{
  "init_std_down": 0.0,
  "lr": 0.00531,
  "decay_fraction": 0.918,
  "decay_shape": "linear"
}
Each number is 500 + 50 x the weight over its row's rms, rounded and kept within 0 to 999. Layers, rows and columns count from 0. Numbers have three digits each. The size before them is the row's rms in percent of the matrix's.

# layer 9 attention value, 256x256, rms 0.137, rows 47-59, columns 0-255
101:591576430487506533532519512538508523348566484459485537488428477481545538585486499472510523567502508497496518584460534475442448481464453519606518518494447553420499566463450450479556522452459601474442553440573503507459571439543486530493426537409411470504481493415498516605456557522499517489565495471405484483461532507513579475465414468463416572523496426466440532577434507549515562491520391556521515493459481442468458478565440499391512517580500445474373513485450528535542572498450456606583537565486492511451553588457448464553451523382442589559417546596496451459486494449504499509557516492610578502563512476508489451477539492556454494511449533547493537614453504528461633467496568427521575436507479486547491464434424457527498490452571506440546549475437464477495466455502528
103:402502561452518445480488467465481463470411532438628468546458547447501502519450599511402523429495449556502541497525536539503415583514507511540507575398504513427465439461473498495432592513476498554624542405455461463506461488478493518565444533499518435433497524493461414514367459479540525534603550575441576530449507422430508483430469476516601540467498484505524504439536508423544522568510515546550541540499594428441515614393476473522496439523475459551504556525446430499418453464470526534526549513542513577539452561522562428462676388500441520445434591526489519542495554478487538516484480438452443459416572457471557414495509503462552510538484468507497462513483489493432480475502472522611486518488499560490477431498500453496494461472581481452496543434487560571486483411464398
107:537586368538502531514405503574574579524556441485597540451497421470498534557501542435413501455437425509414472446480489503528476452560442484547507413504533437585452554514558515501591454465419474466521460513494539432469483498517522525414561512569468503504554515467516527526475499515463401519555484516560575576502477453552466498529469439488517577574574542482431481541537577534489605533552517525561512536495445472515485608511434498568433462499447543550494520519559541519475523505437431540496439583522431545522452509505515503557485561458465519489508465491541518429547382443567410518453576467387453519449478536526382499486611518415446478489462535483583508484449514544552478562439560387549509511531455485413520589505502499485494490466411446498532521557521507554383604538585412
102:511437607497484482357591464486453511423521475434426650511551506530561456466547607596482481587511441491571420463488545539549447468473535527455502522454514507531450425543477447482498507468521538506555498467483490506500552566465439396451578406550509437527432521450560447549461526453486470455500411437548483521530521550442431529497481568406472411498580616482427566514580470515538622531437493471538595458434554396458542512466516510503449433510478498511433437563528454577533557454516535497479476437468526540574498507533498548533527548582501534485538514491519436464465430493424469522480418474561545437458499438482529481481485420464541470546495472491548509563403476547537582515503444528500520456546578477543506607464485443520559486591491499519518555449581444502436506572513381
105:572542598512446480492557601340510578474459495484482422504492483538480479522457461467539551474460518534544528501494547541510491431522556554495539511420478554486493471547553525439549488483567402438519521489469476546455502579555436512530575473489548470486525436589522524623467503448542501508525510499465520410442595551462389476516440567529537493594503450559558559464540463484581467502446389462506492504546513512605521392519440492527529542451500582488495500461459552490437468561473439487543576447432522535495468467513516467464533566490449487428405455486481451564419555435435448504591515497620610545441431562439502524405405452446452485544477435477520589531485432533523584589523481534563480523509483511501425461520544519552551475461495568426430437421520509553535579545516413
100:550505562355575473493510369542450511476528505471414635524539453602611495489499623535480522492540502465495569504460547542514544474383556471499512480409586483506471552484533514489462507495472490509560490493540522519512435446508469534611523507481495521521510508523454569596522418509519490527520482533534513538467518515551449465528471451446449487484497497475509575476430440461505382514486488522546483521499467483454451536566474509540432462517399485523436433570549402557571421543434535538407466574523458556491373512578485512590476502482463435529454512552562550586409515469494471447487501529430552413443567576478547466521529464446352506480494535461478529417457511485574505479475426476471498418428461463567394453546578472544522493602493493475472486493518536503623493420452466
105:450443510462461556497547431560478430530637530556475476556489484488553500591476449562481548608545577551470580510429521520557543483531518523492461459454455388598480543550458456460526487509551481510469478561487499519548569520486494466525448571555412490415435440497520501533457462474564536500471421524506518409502442584497529527418502449455406519564520505556468468485496525582536450592559480543513429474603332545519418464493453503413554393441577493528417573524479472462522421509502516564483497405583551477531589496547435512580527475443478536522504476546445599453522520508484571437519497559483485479496393600517439488469436498483442482529549475504479467543517521539441426500528493468506565573486451533564580462538477527451437459458524482403489438455395570501438450526482554
099:546380497497470526475569486451511387544514477488518487493412540508525565560481446563481460415489486454521474515621455505524471565466480576607437484521536496380601456504542445519521522469448504562571436555489499564483526503475564449584470586522480478537521515542428543520466506456456463518463447526518428552423524432489516545493509508458446450422515524547577514492502602621494537525501491426477503474488509566399469457584531537525595422476515437454440461548469604444472614454582501486515542523502460470515497519533526496588518475460516455425478517493536473558414550515450548435491599459463495422497417462504509528528525580537434518544655515537461493587424424492469527457536449559547417519445473485469514554550484405541442432501491456491422439459437538537438526412422432
102:510479524440542417464465525437475552443513502495410512499478505529481390467447469544436545557506439549614508490480483477516483575449471482491483539580519536529534429353453579488463446563413549572476441488421431518520614523483484496437532618576468465517534509539463499488541574391455512515455498476532554507564376525497459512531588473500494484559537474444443518473540488544528550642469443439453497437538533506470568481481513500465488493410500521548560474448555523553411513451497477429432525568427443536448435532504564466513372504500617511541533480513482524475485476458502530529540508479608534410493482583439446536532542475532424527555539595431555505481457436457489545597511421460425524415477504514513377540541424415534508435489496506580454514524513434551531445475512572
102:488501497529610503578528422468550442436530523528467488533413538492468509467491442540540667476543475552497516485455525431514492458482488470551529490577535388557548560493494468453588529550488486464499488450509543464443473577438473443538516476531509463552492598488372490470486530440563516503569544520558510517482461465534488482499498596570488517483452512539499456523573567424454462482459459480578493549465485473576467475539388454478478549547470446518435558364504474546466491499546581492456557439417479420556502456611560475448530495499507468410440407503491562451387471540507537456453512386480518453503568410506482569391416486532492437510502495544449570578423463444516411500495550465535520473392462558573470495538458563576479546564463474552564471566535501453419387488452490
104:484639528471584437438566427523580534535482501495451493392514475524501478480515452470525457508550495527349432544531464523475485480444516519551469557563373507522487559555471492480473579504525471583368547466599492450552475536492434550445477525508518470530585553502474459500515378462489498480485419510570582561492481583496488498498456542428436490437543567526482521488421574528560445453492520484435489506550471439489521577460429476536450491465396493458577546535484493546473448517483524513472607551583526533498478520517462539532550552484455504547520492447511540509458602494529421437481416465534503521388474429532634525452453469452521433485476523488392509436583581442507500582502564475545473469474506490546437470548451496515476564538470563512464511383434472524459340511557454
095:550487537492447529458507487449360510501455483496522465486553423582451607510446498475490515541472501505535476546488532554525477544537452512550448503569401511506488435474505429567504453553456456521493504585603354483486577565482447487380568521540537524473430571429526534457503481514513523549429483515392643557532541482456504574554454445509487539568595528532546493458505383504463506516505578430561543535437496467471543545446462461503581471574526488533450522572497460511515461538576573423460457540465501560503516514563487565517513425501525559487503498417550475494457469402507459505471538431390480553443517579527543444519500609471472596478396491494512549579565450517623474491509520472384555446433541448481582539519448524545537502516475467425470544467386486510445445462501532
111:413546557500415476495468514488513513507495494586449481450495503445506548520415502496502543567557472495560420623424615540596457433495439503384562570494478553504530541405519467569472451527594514469556577520535526544490519527406595446645470541453462568459557443539593498541615544509519442508444478521541501525504449518532452462483514432425446538367503554541503512477624455464496494572459513548448483553569485522463460522506601558570510414530579532452411523558458539464404536519507520383527517581511510504417429474472530526468452476549448559522487480575493511490527493434522509485477510475490561452485512413471472475521507525484476535549579453479541485530445518459424579528503523380594459576527407499454524533501552468490427443474517497468486541539451477597490521558480500
# layer 9 attention output (transposed), 256x256, rms 0.102, rows 47-59, columns 0-255
102:456415523569541471461525529523518502525464416562554490568526469478554531461470457565522452572527497428527529465519522477533618532498519544514413482495514569486458562648550452475497420499525447442493603502451492478562509514458506462491456498533581491513515576525499539419519480473465544424461526624597548435509532509526424416453619486516541440463468516473549547443511525456532492539464550476574473524509485586561490512445401592470452346430469464531633576394552472467400425405462427454508515527462491514503455459467463511454480442572505537441554439534478500513587588442575459463463543509496490492398556552493527498520416522455506535532517528489440491480529573535488427452473461570508441463454552471562525457421597461473546561446482446554526491552541518545417492482512591
099:488417459625458482493562485503458453507490427555408508536491478458535523595546475475463491498589549506502494481534439460461461479517604537452448422567455517545502550549515450543530435533510467472464447578456542539482565482530566387499540486523591634510403529540549545489394505456508446426472483493480356563562551497526424537610463551500440537528433468477438532604459526583472414443450519485564523533501515536418467471594535450581523528438519540456541475524506558437514451430535460504523491484496500517529436443509517469511426557494456449578528505501578435395521475467428479582437516543474587494569438570474425536494496539463525471492521551511605477513586471470523478471481490459451511602475466415521528562423538545554566502489411480488517425526555463446447429510533603
103:499415529477509459441534479399492406457412480516404363517511488476426418419565527549535533519539502490506422572554497535436535572394514472520489566516453532475462482463450477483460435500533507559464529451478464397539500422470486465494594491481472556436507543529502524479500463541395557458448536454429468386423587558484430522485487428485517462442426512533519503573516479496425484494395535413492391428502506594499516394471490479498470554498503517511436472518450474540576495461531453483520652480513536437462565494506500479423501476498612451522539446515494623524479561570476541512504392569522470512534419537462567499559446451510503612531459505555447492526521493460379447490564501474545512503539561516450453422547483525451443500539576472447454488431488480463543379465473466
102:497494465470482455536496569478589519567497492655519420541465526446583570520476459448457567521541521530487600506533392482468408496441454528483545480458535536493585540527497419511501549499465478574455446529484442503493512517490556561561485600512523479566503456513444553500535423525570523523467559491540417577517490570530481432449437418515384565498452503554588522553427533546482438529496500570481530427547474538517537557500541534503555488550449541411530471492527461477454374555470516376541461488454508485538551534575449438448407518398529361508435454375522523482515529562438504506481554513500368501468556470511453500532471542504472417509433503464482443504584473529396444574456518515566454499549456515497482420529538593464497500545505518521460565553487515511614432412457507
100:353404458458531543484503531524536486515514433530600595499528503509534449501527475574463497531541414503443422531529475479486575513508473522440536526568523424522558503506421478522479465481506560584418501578516598495525595434535579540510408543460397479514487483448467370473532469487496541577462462483472533533521429472514581523521512516405481467444435503459440461472504483633482540493489533515534410506506565471543498539470554578463527569515484456482475529507527517429524539520492507512533489485548431502494424530427419550472519578508490545628530461501436488377490400520530505484532515469456396471556562426538518412582585540598548561481521585484449451475559625527473483424547421420462490460457593459574559573524553493502485516559496488501518530546483525539432607450527471
106:518513467586491454451528532474609501500496525561594375500462569490449589479509475534495459534579485478579541545540478479562494476505480432474523505587487501534543444508511441447600534512478524493417523496451550442454523506543477433398481477541490489503577440577577562466460515518510415496474577468543468495473467522501458512393543611549397467561559499450469476473478521478409599548483557486481575520531478491557584453477485496591566472606522429429475529530485574493552545529576538480536500552490458400528526528430480472449454562471451479506473579486447484419606414488432517453484468427608451545574502452558388496480575467540543468577433497442522471528512554485428568555529582520468508559489512497466552575507575517465499547468478457564423494454370450428585423504521511
104:491527507481494530570424512432440510450411444461567589503605450525499552548589516415553530428503448464501455496562548435556476395500526424556498499488533522539485447489609469399421609541430555452430518443596408487484456550491489497411556470449534465491499530459444486547578518587479493428507557542472571505456580444503448476497522556485533523487458539425469416455471463409528536436474473461518526528452537477490548505502544536561377530530443569517537517465477500505470523515560509449574454542482456561405426606457462515422545459527491504484462536567539435537506490508437496530488651425525525434426634469480525521556505498524584508487537576506539482463523518514553577490430517551442483457425506486463417479531470516502622520521502457608510524505531492398567585514513507
094:485635508564513523468528543521570488459511539493398561471577523557546370537606584398456550621548477462460460475409533527453514430520513449451496538514478461525465533533478521539569491516436473489460614485460524475471501553394407493451465487498566552515415472537554434531500463494581481521459635535484564425537478507499498489524489465458531542575421400452410462497400406424532446419475534492519547486496537480529494515445478459513493563520529553507491512439541455531412492563469508606437538525463478537483465443591481345517455514526523437518433560478452517418572492431483446481475477532514516546459536513499479482466536435465573522557454476443482429421568492573426526491453541524491573410541505478562469493448421530478560516459524550488571536546460427509419456563534536
100:481487559531486494523588446492548422600480586557616477435508628440492516495546425534495562491490689504428470517540432577426397422502518435491490437506491452512519607523483426485616488489524525470569584461539559530451391526527490523538407461426510491454522422503526514505485530545491462604492502431531472490461507458527484491404460525485468557462544567571546526495439473538473499386489600506516512545505517467562497454444474527458486571474526527505516468550505462544547541539423516515471488502514544515562503453570495473410534536491468429446441574472462482604527506555515410489408485512372537605513581431590589498558485526491543498546537449522522459537517497570488494487501479467577438470495591490559547505449512540419528432548517520494534514461542606499424497506537449
103:467555467465500526489557499496504511522474453431463523506614476419411454538459515482489478463530535452425543570530426487471513516497494566416443540440535580447506415544554556623522510436499494437547508433492530513570514468520500589532450432483525474505559358484550584500492503521527435480479501460416477515573481539504493551508610432522534492519480424490458558482448497587572578396615560465401532486399422495481485539452581457487578409534461537485572434541546546475554523554520524509507463523558420536509419533510546468477424435593466488492528522547418441464592579416445510494542535509608513549432453517548522483553557475470506544535469479471497552504514551457413561488483424593382534579590459494469527496554523547419552482519558464452531543471450545496533577555554475
104:488455451469428486487473579453443550484554514505483467573538479488465544526480496600531591461476417447582550488486424461597496541524440435477485540510579465494506469438538449490570524506463506413638422512517538468509475464543579512570549493446501507458439459510515461404515568594511518496489544409497510469582476471445555533462579545585584489487491455487528472490559451547519529533502547439541552515435537576496498525510429494501545596488522473503440530519633497491537547464389434469471407480513431524519522670440513430446495519434488419446523549518476551506607364506471517526505400529519499416579544566495454451505594459557471497550440441541549537451540473530483476426597465481422435576521529542488516529542582502524486517505600401542494493559459518483512578479446483
098:537608440524506461512492590579592425463456531468527563587542543461568405458566472517470470462489537476585490332535480429503495478441479440433536502477493446479560453511515525454409467442474456544520515503469546460482446531454616476516545564576444468584564460505459578529480466524584527535525486555508412436463492550481455494446516583492541527440452562494484491486545447494472480527491464483410488443563534482396545438566528574538485581400536519496550508574475483506454587474551442480552484443475535508480496473514563527481507534504446432560482520662485534542528462564588464491552480562479598537517521516441463501558483477453549391448535540515547536549475588386421461518424527548534429524527470458564492410439478461413473530455538524592559469570545430517493511472487562
107:566439469496464535513541563504506482448441518407527495468497454523504449514585490505441461414523490561473523318489554513364549505546552491488503376541495508483478462522486508474529552506498510587486470540449457506494477481561428608372535507527502469467451461484434519468445470479532489516457485421504560528426524520450444523485387505571530436520460528423410473434377538493529449451457439455537529446442467499587542469482473426468428535470540473543474511443493496547564471499461470562557492410511464450500569533554456558463561556423418438519467563455464509481530469517537547469446523562530498501483454488550480536501536396579524551489513521553532400531534398619555464505422476537522531486542580540588373546505478549562589524503571557553431488436536496397565549467572478